{"n_layer": 14, "d_model": 128, "n_head": 4, "n_kv_head": 4, "head_dim": 32, "d_mlp": 512, "vocab_size": 8192, "activation": "tanh_gelu", "norm": "layernorm", "norm_place": "pre", "norm_eps": 1e-06, "positions": "learned", "qk_norm": false, "attn_scale": 0.177, "bias": "all", "tie_embeddings": true, "parallel_block": false, "init": "normal", "init_std_qkv": 0.0442, "init_std_o": 0.00835, "init_std_up": 0.0442, "init_std_down": 0.00835, "init_out_by_depth": true, "optimizer": "muon_variant", "lr": 0.0167, "lr_mult_o": 1.5, "beta1": 0.95, "lr_head": 0.00984, "warmup_steps": 200, "schedule": "wsd", "decay_fraction": 0.845, "decay_shape": "linear", "final_lr_fraction": 0.05, "batch_tokens": 32768, "seq_len": 512, "doc_mask": true, "train_tokens": 188400000, "steps": 5750, "dataset": "wikipedia_en"}
Each number is 200 + 20 x the weight over its row's rms, rounded and kept within 0 to 999. Layers, rows and columns count from 0. The size before them is the row's rms in percent of the matrix's.

# layer 2 MLP down, 128x512, rms 0.161, rows 0-10, columns 128-255
093,201,173,209,206,210,152,179,198,183,161,173,190,173,202,176,181,178,232,224,185,192,193,231,196,178,173,199,203,220,262,212,236,207,189,206,222,192,210,187,222,195,178,204,168,152,202,218,196,177,186,213,172,218,184,193,157,215,217,171,218,208,181,186,178,207,237,183,180,191,183,177,217,193,194,198,212,218,199,190,203,195,189,209,187,220,201,178,201,180,183,199,200,168,186,178,203,182,226,200,235,187,179,180,211,212,209,194,171,211,200,211,186,215,214,212,225,187,219,211,192,214,198,189,210,204,208,208,198
098,205,152,214,216,205,211,215,204,193,213,207,212,213,204,201,218,200,214,208,196,225,209,182,203,191,175,177,212,182,201,192,171,193,194,195,234,197,183,153,207,205,209,200,188,201,212,194,226,198,210,218,138,193,204,194,200,208,195,197,210,227,194,184,201,230,192,216,197,198,189,210,214,179,186,181,187,233,230,193,165,216,193,184,202,205,165,191,195,191,231,181,231,186,204,251,211,206,193,228,188,216,177,213,200,183,198,199,171,254,186,207,191,222,189,213,171,213,218,213,224,204,213,192,178,209,184,231,173
097,193,195,179,184,219,169,201,192,171,209,221,216,203,189,232,190,210,171,154,186,184,217,235,203,197,194,166,206,182,194,183,218,221,214,191,213,202,225,195,227,245,211,170,172,209,227,220,218,160,181,192,192,218,248,218,206,190,231,204,181,197,194,191,202,184,235,197,228,185,208,201,187,214,232,211,169,206,207,194,190,229,185,195,193,228,184,202,195,219,182,203,206,211,216,208,219,194,192,201,201,207,185,191,191,226,218,199,208,231,160,167,194,168,198,225,228,193,184,201,154,194,200,194,179,191,217,210,188
098,156,175,221,200,179,183,211,174,197,180,191,246,211,165,217,188,233,161,184,233,209,245,227,225,195,211,189,190,175,213,207,206,203,212,210,182,236,141,189,179,197,219,181,230,232,227,207,215,211,207,233,229,201,164,198,183,203,174,211,218,207,204,210,203,188,213,210,219,222,196,197,224,192,201,182,193,190,177,208,205,187,203,192,223,200,227,224,184,207,188,227,214,208,188,152,177,196,193,165,197,186,216,211,197,201,190,175,195,160,210,202,188,190,239,210,186,207,230,165,217,188,218,195,203,216,189,179,138
103,202,216,197,196,242,205,204,150,190,179,187,176,160,232,189,173,198,222,192,232,201,195,211,218,234,183,181,212,195,184,215,221,192,208,211,205,199,222,223,213,237,197,217,194,198,198,205,118,235,210,220,228,186,180,199,190,217,217,226,180,227,226,191,205,201,170,210,192,207,198,206,166,212,183,245,176,201,233,228,202,234,218,208,196,214,210,217,231,234,174,194,202,185,208,167,163,221,202,178,208,196,216,205,220,206,178,186,173,173,206,178,232,210,178,183,204,208,216,197,214,152,140,202,209,182,216,160,205
098,208,202,234,199,233,214,187,249,206,194,217,218,207,167,197,181,206,200,184,187,210,198,166,205,209,205,185,192,209,194,210,218,222,201,212,206,199,212,203,213,191,213,184,213,224,162,201,235,198,204,229,226,224,204,210,168,174,197,213,212,205,224,252,224,206,241,210,189,182,214,233,176,213,172,222,225,187,183,232,198,151,204,190,191,200,176,202,197,162,233,193,213,182,225,205,217,196,197,230,209,205,191,182,196,187,189,194,180,208,211,197,185,198,187,192,194,211,184,196,200,220,208,235,243,207,230,197,223
107,185,216,188,193,226,186,217,221,223,191,217,226,186,180,193,182,221,212,195,208,233,193,192,179,155,207,212,168,198,213,161,187,219,192,225,246,201,203,202,170,166,208,186,226,230,205,214,207,230,190,178,200,171,230,219,205,171,211,193,236,208,243,186,233,212,220,170,196,207,200,186,187,191,194,220,201,202,185,201,236,211,203,186,215,203,208,184,192,167,195,194,168,215,194,204,224,197,180,198,191,225,203,186,186,199,191,209,174,193,217,219,195,205,177,176,188,175,218,200,218,181,206,195,192,210,186,206,170
104,199,195,222,157,208,201,184,175,170,185,197,214,177,203,167,160,195,159,179,178,209,191,207,198,167,165,173,217,207,214,197,193,175,209,194,205,182,132,213,187,207,178,215,188,200,217,229,164,227,196,194,224,167,178,188,178,186,195,204,212,232,229,172,244,221,172,208,202,188,210,182,161,217,214,199,196,175,190,203,201,203,200,209,177,217,199,208,203,185,198,181,191,215,232,195,158,232,206,200,211,186,246,197,211,181,179,212,151,210,195,176,207,213,204,172,240,188,201,206,159,180,170,220,227,207,191,212,192
105,209,180,201,213,217,241,188,182,204,205,207,226,221,197,204,217,179,173,177,187,191,225,187,186,228,206,200,185,161,200,201,196,198,195,216,214,192,211,206,210,186,211,160,188,147,213,229,183,157,203,232,224,192,207,186,212,163,210,198,213,234,265,175,185,175,185,209,211,217,189,222,211,169,195,221,207,182,195,199,176,206,179,217,207,184,215,217,197,192,193,189,191,219,221,216,165,231,192,218,186,232,222,203,154,199,192,191,205,171,212,221,212,206,224,180,206,212,186,223,202,183,171,182,189,179,174,163,191
096,195,188,208,201,232,195,194,210,193,201,194,215,217,216,201,192,229,197,201,190,197,214,222,220,171,185,231,196,216,182,212,227,164,216,219,184,198,193,222,216,204,222,198,203,237,163,203,188,194,217,217,195,194,171,222,207,185,225,202,190,193,182,227,209,197,190,188,179,189,198,201,204,211,213,199,174,175,187,214,168,247,207,186,193,212,198,177,234,164,207,210,180,182,225,216,191,162,174,235,216,177,203,197,221,187,222,179,194,253,186,180,203,201,173,203,202,177,220,222,209,198,195,188,204,202,176,190,209
092,154,212,175,217,194,204,229,233,222,185,201,198,184,162,225,232,219,200,196,223,211,222,211,236,191,199,213,179,202,189,205,177,186,169,192,214,217,214,193,191,210,190,198,189,184,205,187,222,198,181,198,220,197,206,218,197,209,182,200,193,197,201,173,190,168,208,220,169,203,207,221,216,232,229,231,183,180,202,217,199,181,179,162,179,207,215,169,224,210,199,208,238,209,184,201,187,206,218,211,189,217,181,177,197,203,187,194,187,222,227,184,211,193,176,205,185,198,184,184,231,194,188,205,203,209,199,212,213